Part of a small language model's weights: 15 heads of 32 (1 for keys and values), LayerNorm before each block.
Each number is 200 + 20 x the weight over its row's rms, rounded and kept within 0 to 999. Layers, rows and columns count from 0. The size before them is the row's rms in percent of the matrix's.

# layer 13 MLP down (transposed), 1280x320, rms 0.0638, rows 245-351, columns 288-319
099,203,179,206,221,206,159,227,196,199,208,227,153,230,173,188,154,191,207,208,174,176,230,157,205,202,194,212,190,224,230,207,199
098,246,193,199,188,215,188,160,205,224,198,245,203,226,183,200,212,202,179,201,198,214,203,196,186,204,220,177,213,168,197,233,192
096,192,212,207,188,194,189,177,216,215,224,211,203,184,159,182,205,176,214,175,184,213,190,221,156,219,170,196,170,197,220,183,210
098,211,210,191,227,192,238,194,183,173,197,168,217,191,214,189,192,236,179,206,199,198,180,193,188,213,194,194,204,219,167,207,238
094,172,214,186,187,169,161,199,193,188,190,188,177,195,195,206,194,218,211,197,198,185,166,196,214,226,232,184,205,211,198,223,190
109,204,181,209,178,184,183,201,216,208,201,201,173,179,191,220,207,209,167,206,172,214,193,234,192,212,199,174,218,190,200,216,207
099,204,224,184,218,197,228,215,201,206,210,199,238,207,176,200,190,219,201,170,176,192,221,206,201,177,170,211,201,179,209,165,186
111,176,207,172,160,220,177,187,219,183,211,207,154,209,226,171,227,235,193,213,191,185,196,188,200,194,194,203,201,222,189,207,177
087,234,175,179,221,238,175,130,210,184,237,214,210,195,210,221,225,163,190,194,202,204,212,199,209,213,224,189,183,204,203,222,203
103,190,189,177,167,188,204,174,203,205,191,178,178,148,196,203,170,229,187,208,191,184,178,195,202,235,224,186,204,193,206,205,236
105,200,202,214,237,186,186,189,175,162,227,197,204,185,201,199,171,202,202,243,176,214,232,190,211,159,205,220,207,216,177,241,245
098,216,214,161,175,170,173,208,225,230,202,161,210,191,182,181,205,210,184,176,217,164,163,206,210,212,209,193,217,181,229,191,221
097,232,203,198,201,220,190,218,209,215,153,175,226,181,195,184,210,170,235,229,192,170,188,164,217,200,206,225,210,219,164,210,202
101,209,221,212,192,216,202,209,157,209,205,181,184,221,221,191,196,214,221,168,186,204,189,192,194,227,188,154,199,156,227,206,188
104,204,203,221,192,219,197,213,140,201,185,206,236,201,223,196,224,226,198,226,175,226,218,186,204,229,196,178,237,211,209,197,198
094,169,234,207,176,192,237,217,162,201,225,207,219,215,195,214,203,180,227,157,225,201,232,179,161,181,198,219,191,228,181,156,164
111,207,186,203,208,220,174,204,166,174,198,201,202,163,206,164,163,181,207,192,170,170,184,211,193,223,184,178,219,233,185,187,180
096,199,216,225,218,177,192,204,200,192,221,201,246,204,186,205,221,230,220,207,207,210,178,202,220,219,256,190,160,220,206,201,198
100,197,204,200,178,208,166,242,208,174,232,198,224,227,197,215,233,198,196,162,214,197,219,199,183,199,194,203,219,202,191,184,189
097,193,171,201,194,203,188,210,207,230,212,189,197,198,196,207,189,252,166,171,176,201,187,185,206,171,196,251,175,229,218,188,205
096,176,200,168,237,213,222,203,211,232,209,193,195,222,199,188,181,233,181,207,176,201,225,205,217,179,219,199,207,185,205,203,199
100,160,237,189,248,253,189,198,204,173,193,188,207,200,210,184,212,205,190,201,213,148,192,243,186,191,175,204,176,133,228,207,201
131,191,173,201,204,192,200,214,193,246,222,201,202,188,210,235,180,192,194,233,182,201,233,192,240,185,197,213,240,173,199,202,154
116,181,213,177,241,213,155,211,198,213,174,172,193,254,177,227,198,216,149,179,221,220,173,204,189,231,197,211,194,175,202,215,232
103,181,190,204,235,198,193,187,214,207,189,174,212,214,186,217,211,188,203,204,185,210,213,232,246,192,194,226,193,213,206,189,215
104,213,193,180,191,177,236,205,189,195,167,166,209,175,186,193,165,186,213,218,185,251,163,194,200,181,214,192,212,212,214,215,152
097,169,205,203,220,213,229,206,195,177,207,181,173,220,226,205,231,219,208,177,185,188,216,192,201,207,183,206,214,181,217,216,171
109,226,231,180,213,217,195,203,184,187,217,175,185,202,197,222,197,182,225,187,188,220,225,220,173,206,184,215,196,200,213,169,171
099,201,169,217,225,181,184,182,200,202,220,221,185,244,185,195,228,204,209,220,197,213,209,196,186,175,242,187,218,187,173,221,176
097,163,218,250,178,172,199,221,194,207,211,205,237,192,209,200,195,244,212,198,174,189,234,209,217,188,183,205,169,230,197,158,190
100,176,192,204,196,221,176,184,197,187,212,222,236,176,191,251,201,212,203,194,205,191,215,195,204,178,204,180,159,190,171,209,185
095,234,184,201,208,192,218,201,174,196,169,194,225,220,186,156,209,201,181,198,192,203,200,203,189,217,229,211,199,194,243,178,201
095,193,186,181,174,193,188,204,190,174,192,189,251,243,207,207,183,173,241,195,241,213,226,184,212,219,202,207,217,207,166,191,209
100,208,202,221,195,212,209,199,191,188,225,203,175,173,187,216,176,183,175,218,180,207,228,208,189,217,213,200,233,236,157,194,224
099,218,231,178,203,266,233,181,222,185,176,217,178,184,186,211,198,244,182,191,190,183,198,233,170,172,235,210,166,207,212,195,207
093,185,195,195,234,202,189,186,187,182,225,242,193,214,182,166,228,209,227,173,216,212,187,219,185,199,224,199,169,197,216,201,222
091,220,209,249,176,194,213,185,202,230,191,217,211,232,186,181,230,223,190,174,240,215,211,204,206,185,188,173,201,203,204,207,187
102,182,222,198,193,189,205,179,191,215,229,201,199,169,194,179,201,216,230,242,213,166,199,245,243,218,236,209,184,176,215,215,181
123,153,198,211,192,214,190,223,203,170,194,226,200,210,258,229,207,197,179,224,208,212,193,214,172,170,224,207,186,217,178,209,230
101,176,214,170,199,216,197,187,178,185,150,183,225,201,199,184,199,180,173,189,176,192,186,188,186,192,197,201,210,168,268,226,200
103,186,193,210,188,234,231,219,192,161,165,219,196,203,217,183,191,194,180,181,201,207,207,194,214,202,185,188,213,208,186,218,174
099,212,216,246,181,213,211,199,197,211,162,217,166,223,208,238,170,181,193,202,203,203,213,198,205,202,223,206,190,203,199,209,172
104,200,212,235,210,199,176,215,217,216,178,224,153,221,186,197,219,191,210,192,163,203,177,203,215,178,176,196,210,220,172,207,214
097,147,210,198,193,205,194,225,182,235,194,192,177,194,190,192,208,183,213,179,161,242,194,204,212,188,193,194,215,210,201,217,192
097,184,172,198,217,172,194,173,169,218,205,191,212,217,195,188,168,186,206,184,200,205,170,206,198,169,179,202,212,217,215,182,196
099,225,201,186,224,184,173,212,229,206,178,239,192,207,214,185,196,166,186,214,219,180,197,216,210,177,213,201,153,183,203,197,235
096,208,200,199,190,169,200,182,216,216,222,208,179,188,211,231,226,246,170,192,221,195,176,211,203,193,215,220,196,216,189,212,199
092,238,201,197,185,178,221,159,207,194,178,207,219,201,190,207,217,191,188,214,168,184,212,229,246,204,181,213,222,199,190,210,196
099,195,220,212,222,186,233,177,208,206,174,227,207,224,208,224,219,189,196,203,245,219,223,206,213,203,209,186,213,198,208,207,225
091,207,266,193,160,181,186,190,165,179,216,197,192,171,154,230,220,172,226,173,219,217,233,206,200,175,157,186,196,192,220,217,169
089,216,222,196,193,172,201,189,205,198,178,216,191,196,215,185,181,216,202,164,202,201,187,177,186,170,189,157,199,197,205,219,197
109,183,216,178,187,192,179,209,235,182,190,188,205,183,243,190,218,197,234,219,205,220,214,189,162,225,206,189,168,195,154,215,198
099,198,171,193,194,216,229,192,211,199,193,216,188,214,189,206,187,164,208,209,171,211,209,197,161,195,180,220,208,185,204,218,236
144,203,187,191,168,163,199,196,205,197,194,201,216,204,195,220,183,233,192,221,174,195,190,203,199,177,193,225,187,183,228,205,189
093,194,202,182,204,220,175,176,222,214,172,209,211,193,205,183,203,200,210,204,211,197,233,193,208,226,184,196,180,224,224,210,220
102,211,197,169,186,211,190,212,202,200,219,245,217,177,199,197,177,213,187,228,186,185,218,223,216,204,220,182,190,219,188,186,190
107,178,217,195,187,190,203,218,216,189,225,230,269,168,189,157,198,195,190,193,219,212,194,184,216,201,162,214,205,224,202,193,197
099,211,215,208,169,229,206,194,229,171,193,216,180,215,181,233,252,181,194,188,188,194,165,226,220,212,210,207,173,195,158,169,190
100,169,190,224,208,157,227,223,211,229,190,227,198,189,216,192,203,196,210,180,172,196,227,194,213,198,232,191,174,205,175,178,193
119,203,176,215,176,188,210,201,211,225,218,199,183,193,228,234,210,175,202,230,223,204,196,161,208,212,189,179,175,172,215,220,177
098,237,183,177,228,215,208,191,236,175,205,189,237,184,192,210,172,187,208,182,205,193,154,202,200,194,189,194,185,203,215,175,195
106,223,229,199,205,244,207,224,189,230,208,241,183,175,160,219,195,189,228,201,181,177,181,176,205,204,200,175,189,200,229,205,194
109,203,163,204,173,211,219,191,230,197,185,190,185,178,206,211,213,184,207,213,197,228,201,199,164,205,186,182,206,221,192,171,202
098,196,192,188,213,212,192,230,206,223,209,189,194,209,212,193,223,210,197,240,175,202,202,234,210,212,192,198,241,211,208,176,227
098,188,183,206,199,220,222,151,160,193,157,176,215,204,200,222,227,195,237,199,208,185,169,217,210,215,204,212,199,201,190,211,192
101,167,184,194,175,222,181,252,194,195,160,241,196,225,205,192,185,195,167,203,197,179,210,215,188,191,200,198,211,218,221,197,178
100,195,163,207,204,177,162,208,223,224,237,207,180,200,207,205,169,231,173,203,196,161,219,170,207,206,195,230,220,203,211,189,188
102,198,176,193,210,194,208,192,217,202,200,235,214,198,203,197,249,207,181,218,196,234,199,235,224,227,182,205,178,209,220,220,185
101,243,239,204,153,227,201,228,188,187,205,190,219,194,187,180,217,207,200,188,220,194,222,220,219,211,173,197,185,199,212,216,218
100,193,194,228,199,198,238,176,193,199,214,220,184,195,179,173,177,175,218,234,179,219,208,189,207,180,146,207,213,228,230,188,205
100,183,206,232,217,228,153,212,225,220,190,217,210,213,208,179,183,195,184,184,202,185,207,177,194,185,156,219,202,188,199,208,200
101,210,196,220,203,175,211,198,228,191,234,175,200,205,226,205,190,202,187,209,210,242,227,225,195,205,158,200,200,195,194,199,202
095,176,216,212,215,145,192,159,170,166,190,229,194,180,215,180,177,187,202,229,173,173,242,214,209,217,195,197,218,221,201,208,212
098,179,209,222,207,192,208,165,189,208,192,212,208,196,199,209,200,187,179,199,226,200,230,226,217,177,211,234,194,197,225,186,224
099,211,164,227,188,218,226,197,208,218,219,213,201,197,210,214,235,199,219,224,209,216,206,169,196,194,171,229,198,192,227,186,214
105,173,180,173,218,203,201,189,213,168,209,181,194,194,200,198,204,189,156,188,182,187,184,179,198,191,190,203,186,197,238,188,209
093,252,197,211,212,228,189,204,194,172,172,202,225,202,223,199,222,188,224,211,182,190,181,196,186,194,183,213,226,175,193,207,245
092,176,202,235,215,260,204,188,209,221,205,213,182,185,173,195,217,219,174,185,181,200,185,196,210,202,206,219,175,200,234,204,210
105,184,227,190,216,200,201,177,200,195,223,177,200,186,233,201,177,191,195,190,196,190,196,203,196,208,255,168,204,185,200,216,194
100,208,177,191,189,192,242,216,205,191,210,214,190,205,194,201,184,202,182,202,255,219,211,189,216,202,200,183,203,142,208,225,208
108,207,212,194,198,188,204,219,218,167,235,160,206,213,211,194,193,188,156,189,198,221,184,198,189,229,193,220,196,224,208,187,202
104,206,217,162,200,192,202,194,220,187,185,204,180,194,170,191,211,218,190,203,217,176,207,219,223,198,186,203,228,204,212,204,228
097,194,191,201,193,223,204,208,189,188,214,205,198,212,209,207,188,185,193,219,211,193,171,216,196,182,210,213,227,229,212,226,240
100,203,201,194,195,203,181,212,214,165,193,192,179,184,192,194,191,196,192,183,203,133,208,190,193,216,194,209,209,230,182,228,201
105,181,218,201,211,168,236,218,204,195,209,166,213,206,217,182,205,187,219,228,210,202,206,221,201,206,207,194,189,168,214,216,193
092,209,184,205,197,230,245,166,214,221,205,201,188,223,179,200,217,188,168,203,202,230,208,200,176,157,168,226,210,195,236,205,207
102,158,163,175,208,205,210,234,183,217,194,204,212,143,173,190,171,137,196,237,182,198,205,192,229,204,183,183,206,194,205,189,234
093,226,205,211,231,185,238,186,204,160,168,216,246,190,190,180,187,204,207,204,201,193,216,200,170,190,199,202,231,185,190,194,217
105,208,215,164,190,217,178,216,172,209,216,176,176,211,164,186,242,213,176,190,203,177,168,196,231,194,226,182,168,190,173,186,226
103,195,169,221,199,216,223,210,223,208,159,193,201,217,217,216,209,177,190,221,221,218,194,220,181,201,165,190,201,158,219,220,206
101,243,193,179,159,209,193,219,232,229,202,195,206,159,221,218,176,207,166,200,186,216,183,177,199,199,162,194,199,211,194,217,173
097,150,205,217,181,227,169,238,208,212,212,185,164,201,197,239,216,225,179,184,206,198,191,183,226,228,208,210,230,144,215,174,206
103,199,203,220,199,210,214,208,186,158,167,200,196,234,195,229,227,202,209,211,202,196,195,237,197,172,245,201,215,202,193,214,169
097,248,179,192,219,206,223,176,195,181,199,202,214,221,201,236,196,208,243,180,187,216,207,210,199,181,208,180,187,180,191,181,204
094,185,175,180,184,219,177,232,223,182,216,213,221,245,220,193,211,197,180,201,185,191,209,193,209,169,187,221,176,215,216,224,233
100,228,189,181,236,179,204,220,202,197,177,182,244,201,208,180,188,213,204,209,157,210,200,213,183,192,203,177,214,220,196,160,207
100,193,230,186,197,210,199,206,210,194,166,199,261,179,213,200,206,157,233,179,208,223,226,189,188,178,226,198,177,208,183,179,196
121,244,193,204,205,212,221,182,219,202,205,157,171,219,174,193,200,205,196,181,166,199,220,211,203,197,182,211,191,223,217,166,183
103,208,202,238,210,231,203,205,174,194,221,248,203,191,158,200,195,216,224,186,197,187,223,245,232,204,191,167,236,180,228,201,171
100,161,191,236,193,197,226,204,214,179,205,184,152,218,198,208,199,230,160,218,211,209,218,200,227,193,201,174,210,198,215,221,194
100,216,195,211,209,202,221,209,207,212,217,227,169,197,228,226,187,181,179,222,198,215,206,195,242,193,188,231,187,238,212,166,200
102,245,184,245,186,203,213,208,173,201,205,195,214,220,219,180,235,216,208,202,173,201,214,176,221,203,208,215,203,210,222,222,175
106,188,189,175,184,198,188,192,239,212,217,197,164,201,234,231,209,172,197,236,175,181,211,176,194,210,229,219,188,207,190,188,196
095,192,217,184,194,215,214,187,193,176,206,191,216,199,205,182,217,174,183,201,162,196,215,192,192,197,217,218,191,188,161,222,195
113,239,211,160,204,186,190,187,220,192,192,213,219,204,202,211,189,229,172,203,220,175,199,191,200,168,205,234,190,174,215,200,210
095,191,198,196,200,197,199,202,205,194,202,164,203,185,197,210,241,184,210,206,210,196,191,205,199,222,173,213,181,184,157,174,176
102,214,173,196,208,188,178,218,234,174,220,229,158,184,186,212,214,249,188,213,191,184,189,197,199,185,218,174,206,227,201,236,187
# layer 13 MLP up, 1280x320, rms 0.124, rows 246-352, columns 288-319
097,222,169,197,190,267,191,200,218,198,170,172,171,211,183,199,204,207,199,192,179,197,206,167,201,185,182,200,174,214,182,176,191
100,177,176,204,186,218,206,230,198,169,176,191,199,175,232,244,189,217,186,208,213,180,201,200,194,197,179,199,177,199,199,231,214
098,166,220,209,177,229,217,189,188,175,217,215,162,218,180,180,194,174,193,190,189,216,186,210,224,185,189,162,223,234,243,232,168
104,201,218,189,201,226,204,191,230,209,196,193,198,207,184,179,170,209,212,218,212,224,185,224,205,227,165,169,183,209,212,227,217
096,202,227,210,193,215,189,174,209,191,211,172,255,219,172,188,200,197,193,207,213,206,221,172,227,210,185,203,196,211,190,214,183
098,199,203,224,181,208,136,208,183,212,199,186,159,203,206,223,199,182,193,193,205,196,212,203,200,197,209,223,195,186,170,214,209
105,206,161,217,196,202,245,194,210,192,218,196,211,184,243,226,187,213,204,204,189,163,221,224,186,190,189,252,232,209,208,179,207
093,206,213,219,182,217,221,233,173,185,199,218,214,208,217,200,207,234,179,216,215,162,201,197,214,189,189,202,185,191,215,189,197
092,166,208,217,245,234,201,218,188,198,201,186,202,241,190,223,211,203,221,200,187,190,212,210,189,218,179,213,184,187,198,196,202
101,188,217,182,194,233,202,239,224,205,198,204,189,174,203,225,208,224,222,172,220,215,199,238,208,195,224,222,198,186,196,182,204
097,172,225,245,240,230,189,208,185,167,205,191,208,233,195,209,213,183,173,222,214,206,224,191,184,198,221,201,179,219,181,213,194
103,154,226,170,198,221,192,176,203,236,193,240,182,213,207,189,189,203,235,213,224,219,190,190,232,217,219,201,204,228,187,200,152
092,228,185,207,180,186,197,218,231,209,197,211,253,211,200,227,175,178,165,226,218,209,190,210,210,194,209,235,194,226,186,228,189
102,200,193,169,214,185,187,214,242,212,168,179,207,171,220,185,184,211,183,160,171,202,209,177,180,200,214,154,213,203,218,208,223
100,213,204,204,228,208,144,161,238,174,215,196,210,183,212,193,208,174,165,202,191,194,179,191,229,204,203,174,200,207,211,226,242
099,199,228,193,185,184,215,228,226,220,188,213,182,232,221,241,224,210,188,226,221,213,224,183,209,202,208,221,188,181,208,198,240
105,218,211,203,207,186,205,242,223,184,202,212,188,185,204,197,182,227,176,212,172,185,196,175,198,178,197,217,205,190,147,207,158
102,203,206,199,212,205,233,183,204,202,190,169,181,161,202,218,218,215,186,210,198,199,192,233,235,193,189,186,208,217,209,190,205
101,198,211,232,209,163,185,185,187,176,204,206,162,179,209,193,201,170,190,189,215,196,162,212,194,202,213,229,178,184,201,211,191
099,211,204,177,193,173,215,193,219,208,211,179,201,178,205,205,188,214,192,235,193,208,189,207,236,205,244,182,177,240,209,196,204
099,172,193,179,214,169,205,190,180,189,197,188,213,190,220,239,195,228,186,204,209,215,170,186,224,225,211,210,230,210,192,200,250
097,191,175,199,236,205,208,193,189,204,170,192,227,218,201,197,199,202,195,214,216,188,203,181,156,216,210,239,157,201,193,185,182
103,184,214,207,230,205,229,204,207,228,234,197,209,164,200,233,229,185,181,176,231,207,189,202,187,208,178,208,207,216,218,161,209
095,188,208,183,226,223,204,199,198,196,228,206,184,169,219,214,196,219,187,197,208,191,184,184,147,178,195,198,209,192,168,187,201
106,223,213,230,192,193,192,230,223,176,195,173,184,180,201,170,224,202,178,235,180,184,212,185,226,177,197,224,173,222,183,190,205
103,188,197,217,187,206,198,187,167,223,217,236,201,171,194,171,182,183,204,220,227,181,172,227,203,229,204,194,193,224,215,249,196
098,173,193,211,202,195,190,177,198,187,187,223,173,182,190,221,197,196,218,194,195,217,207,205,230,241,213,217,181,216,229,221,233
100,218,186,175,187,231,208,207,204,199,201,182,233,201,183,198,178,211,194,202,200,189,211,236,213,188,197,194,186,210,226,189,200
098,221,211,182,244,213,194,209,200,166,206,199,172,182,209,204,207,207,208,193,169,186,197,147,231,176,204,230,209,229,211,191,211
099,223,222,212,183,205,211,206,222,177,214,193,162,209,161,192,182,212,184,199,208,171,190,217,219,215,184,235,187,212,202,198,167
101,206,232,205,191,202,217,214,192,190,215,183,177,172,206,243,187,226,206,212,207,184,166,199,237,162,189,181,217,192,197,219,195
103,221,199,201,216,192,234,182,217,225,205,183,203,203,195,214,191,184,151,215,191,187,201,202,164,212,183,201,165,210,192,162,216
099,170,193,204,180,164,211,185,202,180,189,217,196,225,238,213,208,207,201,208,203,191,227,171,230,241,205,198,167,192,227,209,195
099,191,173,205,201,255,181,215,182,210,195,212,213,193,233,203,179,209,209,196,202,217,223,179,191,212,190,197,192,190,220,191,191
095,230,224,243,187,179,220,229,201,171,189,190,195,229,174,198,206,211,184,221,198,197,214,204,250,201,191,224,210,203,220,178,209
102,173,182,149,221,249,160,205,207,189,175,187,183,164,224,196,202,179,175,212,171,196,226,191,174,217,201,218,224,185,212,176,161
095,250,175,234,223,248,216,204,205,194,210,181,191,191,211,214,217,167,192,174,208,228,192,169,153,182,176,166,220,219,211,181,204
105,187,166,228,220,175,199,212,194,207,208,196,201,203,196,232,185,200,183,169,200,177,211,225,190,215,163,206,186,206,183,150,194
107,181,245,184,204,191,221,223,190,189,172,193,185,200,222,195,228,198,190,213,218,186,155,228,219,171,228,199,184,209,204,198,179
107,180,188,171,154,215,151,201,224,234,180,218,166,187,168,198,193,188,196,217,196,181,192,196,234,229,211,234,227,216,203,190,205
107,194,183,211,196,187,205,205,171,216,193,202,196,193,189,209,196,226,187,215,223,194,195,152,181,216,219,204,185,179,210,203,177
105,178,236,185,209,208,195,212,185,221,234,225,230,198,201,199,142,193,195,223,197,221,214,238,183,200,186,224,184,198,206,165,180
102,205,199,215,156,222,165,200,187,182,232,216,219,217,206,183,203,231,183,179,189,188,176,203,161,221,169,227,225,216,176,186,201
096,207,216,219,140,177,205,225,155,173,212,211,174,210,203,200,196,185,186,235,188,203,202,212,207,228,191,248,218,187,209,165,183
102,192,200,194,218,214,190,228,200,180,231,179,227,203,224,202,193,194,192,180,212,238,230,165,186,204,220,202,182,219,186,182,176
098,195,193,202,175,188,194,226,194,186,214,179,193,198,183,218,176,208,217,170,178,212,230,197,183,241,217,163,213,210,223,182,214
100,199,221,215,244,254,196,218,178,205,215,225,185,202,218,213,178,189,196,202,187,213,199,174,207,173,204,197,173,200,198,214,226
103,220,196,206,166,224,232,193,189,187,193,174,244,202,182,213,219,197,216,198,203,221,157,204,221,199,175,197,202,205,187,203,156
101,200,181,222,245,205,187,235,208,218,206,151,216,258,179,197,204,224,164,225,210,211,204,194,214,204,180,215,160,226,184,168,222
099,188,189,236,231,192,187,194,245,177,203,179,186,208,238,243,214,210,208,193,204,165,213,221,202,231,174,200,227,204,190,213,216
095,212,219,203,210,202,255,190,176,206,192,203,210,198,173,209,191,192,166,185,224,188,175,175,237,182,197,209,215,243,211,173,176
100,199,208,205,197,235,183,202,217,219,192,197,173,198,238,170,172,198,198,246,229,223,196,220,174,211,220,217,227,199,185,197,206
118,178,182,245,232,246,179,199,190,190,221,193,183,163,232,175,231,181,222,181,213,207,199,204,197,222,192,183,173,203,184,190,250
099,220,217,248,221,197,162,219,171,157,195,189,193,183,204,188,209,174,187,176,203,217,177,195,201,220,177,203,227,202,207,209,189
102,190,254,225,180,192,203,191,197,161,194,215,196,192,179,206,188,183,195,232,226,189,186,183,205,202,199,209,208,198,202,212,203
095,197,200,179,186,182,204,216,200,224,164,179,165,205,212,234,191,204,196,179,188,179,192,219,192,223,179,194,226,152,155,202,209
100,228,209,180,197,194,194,208,193,195,194,190,193,193,209,231,184,187,162,221,211,210,227,195,218,186,185,192,197,186,185,208,209
097,185,198,234,197,215,173,199,208,189,147,197,212,157,197,222,188,222,185,235,201,196,196,199,208,184,160,209,236,185,225,186,188
110,216,215,205,193,228,205,240,213,191,189,180,215,171,247,223,194,211,195,198,230,217,201,207,179,193,173,179,170,226,208,193,206
102,191,191,218,212,141,197,199,195,148,186,203,197,200,227,186,202,188,238,198,214,182,209,199,208,204,181,176,159,200,229,162,224
105,185,186,215,202,239,184,208,187,204,168,171,239,177,189,177,176,255,202,203,216,179,206,200,154,213,210,224,237,189,219,199,198
094,236,200,188,202,224,173,190,206,198,202,182,191,220,206,205,199,206,205,202,218,192,223,212,249,203,201,199,221,187,211,233,193
101,192,185,186,179,190,197,215,218,204,174,233,207,249,136,193,182,218,183,194,202,202,199,219,210,196,210,208,194,197,205,153,221
097,216,201,182,221,190,160,196,206,200,195,207,200,219,148,201,205,223,183,170,213,181,212,183,199,205,242,223,201,207,228,151,174
098,224,229,203,189,181,233,182,173,220,197,176,217,194,204,220,206,152,213,161,218,223,197,186,199,213,218,214,198,175,186,169,197
098,207,208,189,207,189,176,194,170,203,157,203,183,202,206,212,188,206,218,195,245,210,191,190,223,208,239,146,215,172,178,194,220
104,214,188,208,206,224,223,198,179,247,198,186,178,230,200,211,195,203,178,173,195,245,193,173,194,175,192,187,211,224,207,188,194
102,202,226,213,233,214,199,202,170,179,223,211,171,189,211,185,173,189,175,192,181,184,174,176,212,200,204,195,195,164,207,175,150
100,185,195,179,183,228,209,219,197,191,189,169,209,194,200,222,227,207,168,190,214,171,205,212,185,189,206,207,196,160,195,180,176
097,215,210,193,227,181,254,207,180,175,218,185,171,213,190,194,198,175,205,211,204,186,192,202,213,194,247,197,235,194,191,229,196
102,211,244,164,180,167,194,203,227,212,203,243,233,216,170,196,140,204,203,183,199,210,163,199,188,194,206,212,168,182,217,191,185
095,170,207,181,186,226,223,210,206,200,185,179,214,220,199,213,189,175,188,203,183,189,214,170,200,184,220,232,218,210,206,199,174
102,201,190,259,209,215,179,224,187,211,203,196,169,197,209,192,191,180,193,213,207,193,213,204,211,189,195,204,177,207,216,209,174
105,194,198,218,197,216,222,190,163,169,188,186,204,177,219,189,178,205,202,200,206,176,162,184,197,223,188,180,219,193,194,197,212
108,226,156,183,186,209,215,206,207,203,190,211,166,195,182,192,208,194,164,202,199,160,213,200,191,188,192,225,188,189,208,183,210
101,165,230,208,172,206,203,193,235,229,192,206,198,209,174,213,174,198,180,218,210,224,205,187,225,198,183,222,174,217,206,178,187
093,213,199,196,200,218,174,238,186,203,198,151,209,211,199,219,199,203,232,173,173,201,225,186,208,195,196,191,193,194,199,206,162
100,220,205,187,206,217,188,228,212,211,217,224,183,200,198,204,183,168,204,172,208,225,217,213,182,225,151,215,175,180,190,159,239
102,232,182,205,199,184,142,201,203,210,199,236,171,190,212,193,187,217,202,233,181,200,219,172,224,190,208,198,223,190,192,196,206
100,198,201,176,208,205,183,223,220,165,175,180,207,194,207,211,204,207,216,198,216,181,196,199,162,197,185,176,165,202,217,185,206
109,237,173,185,206,188,188,187,203,222,202,216,213,205,191,192,200,262,226,146,213,223,220,215,218,198,193,222,243,204,168,154,213
103,171,202,201,224,216,198,217,209,190,216,212,218,170,175,175,191,198,217,168,215,175,248,196,187,220,189,174,179,243,150,173,199
104,194,189,223,217,190,216,214,191,223,206,180,204,193,187,188,218,211,219,199,197,232,182,155,233,190,220,224,201,234,211,203,213
109,212,200,223,201,193,168,206,170,157,191,210,174,174,202,186,177,223,211,194,169,201,200,215,177,214,229,222,194,229,215,217,203
104,231,214,188,200,166,196,214,184,168,193,181,238,182,248,237,195,191,195,180,197,228,201,214,199,200,208,218,222,181,201,172,191
100,222,225,249,195,207,186,175,198,190,182,212,184,247,203,201,187,201,201,164,213,205,205,173,181,213,199,228,193,217,200,192,174
096,168,177,211,183,226,188,210,196,212,230,191,143,187,213,197,231,216,205,207,196,181,198,218,201,166,215,189,170,212,200,178,184
104,180,189,221,170,195,216,226,221,177,201,210,168,188,211,225,168,177,193,219,181,204,207,199,175,179,195,182,200,243,193,184,179
101,192,217,195,206,209,203,170,191,225,205,174,208,191,203,195,232,194,192,158,224,168,205,153,191,195,198,210,192,208,200,198,184
099,234,164,249,199,219,172,219,213,170,186,216,176,193,191,188,216,216,185,210,232,206,184,180,182,196,193,199,181,199,168,195,205
092,203,210,190,183,177,198,196,170,179,192,169,206,201,174,180,198,231,205,216,213,189,192,216,172,204,220,230,185,201,199,195,189
099,206,184,164,228,250,176,223,197,188,211,182,198,211,214,235,192,218,225,181,201,185,202,183,187,237,164,189,171,198,220,185,206
096,203,211,250,215,214,199,240,204,205,203,183,223,195,209,213,209,212,194,209,202,213,205,207,233,228,189,185,192,203,183,198,158
096,183,190,239,177,202,224,190,181,185,208,208,231,153,225,182,178,201,215,180,186,227,213,173,197,209,211,194,188,195,211,204,178
100,191,207,209,201,204,189,208,233,185,186,237,173,239,218,197,189,202,213,187,209,201,209,155,219,218,219,174,182,186,198,205,235
095,172,156,224,234,172,218,188,190,228,220,183,173,221,203,207,208,202,176,211,205,189,186,189,214,198,215,205,247,185,220,197,207
108,242,210,206,207,254,163,186,211,187,206,202,204,210,187,193,193,187,184,188,214,213,198,198,193,233,177,209,211,204,219,213,192
105,200,195,207,203,168,225,195,204,210,195,189,193,204,188,188,225,235,182,177,206,166,191,233,233,230,209,210,209,211,212,203,217
103,198,189,219,165,220,168,259,198,185,204,221,183,199,241,209,205,216,199,171,212,173,211,184,152,198,192,213,176,171,189,202,211
101,216,206,206,199,185,189,215,226,171,195,202,199,182,179,193,199,200,193,192,213,214,201,203,230,181,196,216,221,186,212,108,213
104,213,172,206,166,203,193,168,216,212,217,139,180,190,193,222,194,183,231,189,174,231,236,197,211,187,196,202,139,226,212,172,223
105,245,169,214,220,164,191,196,217,210,240,196,236,201,169,160,217,194,164,223,230,221,233,237,200,223,199,231,205,202,189,178,173
101,209,187,212,171,188,188,233,150,201,194,244,174,170,212,203,221,168,185,187,235,201,191,242,230,234,207,213,241,193,211,216,212
080,195,185,222,197,230,198,211,189,199,227,213,199,202,188,197,201,190,223,173,154,216,203,232,169,212,209,178,243,219,200,213,226
092,207,233,205,209,222,190,178,180,191,224,226,199,212,149,201,174,205,218,182,207,211,256,190,174,175,196,180,201,188,235,201,238
098,218,215,199,205,212,193,213,209,160,186,189,223,187,216,188,201,192,204,209,208,199,200,198,167,209,199,197,209,191,174,183,164
095,186,183,228,190,203,215,209,173,206,208,188,227,200,204,165,215,211,204,194,181,212,216,164,226,164,175,226,200,206,194,208,216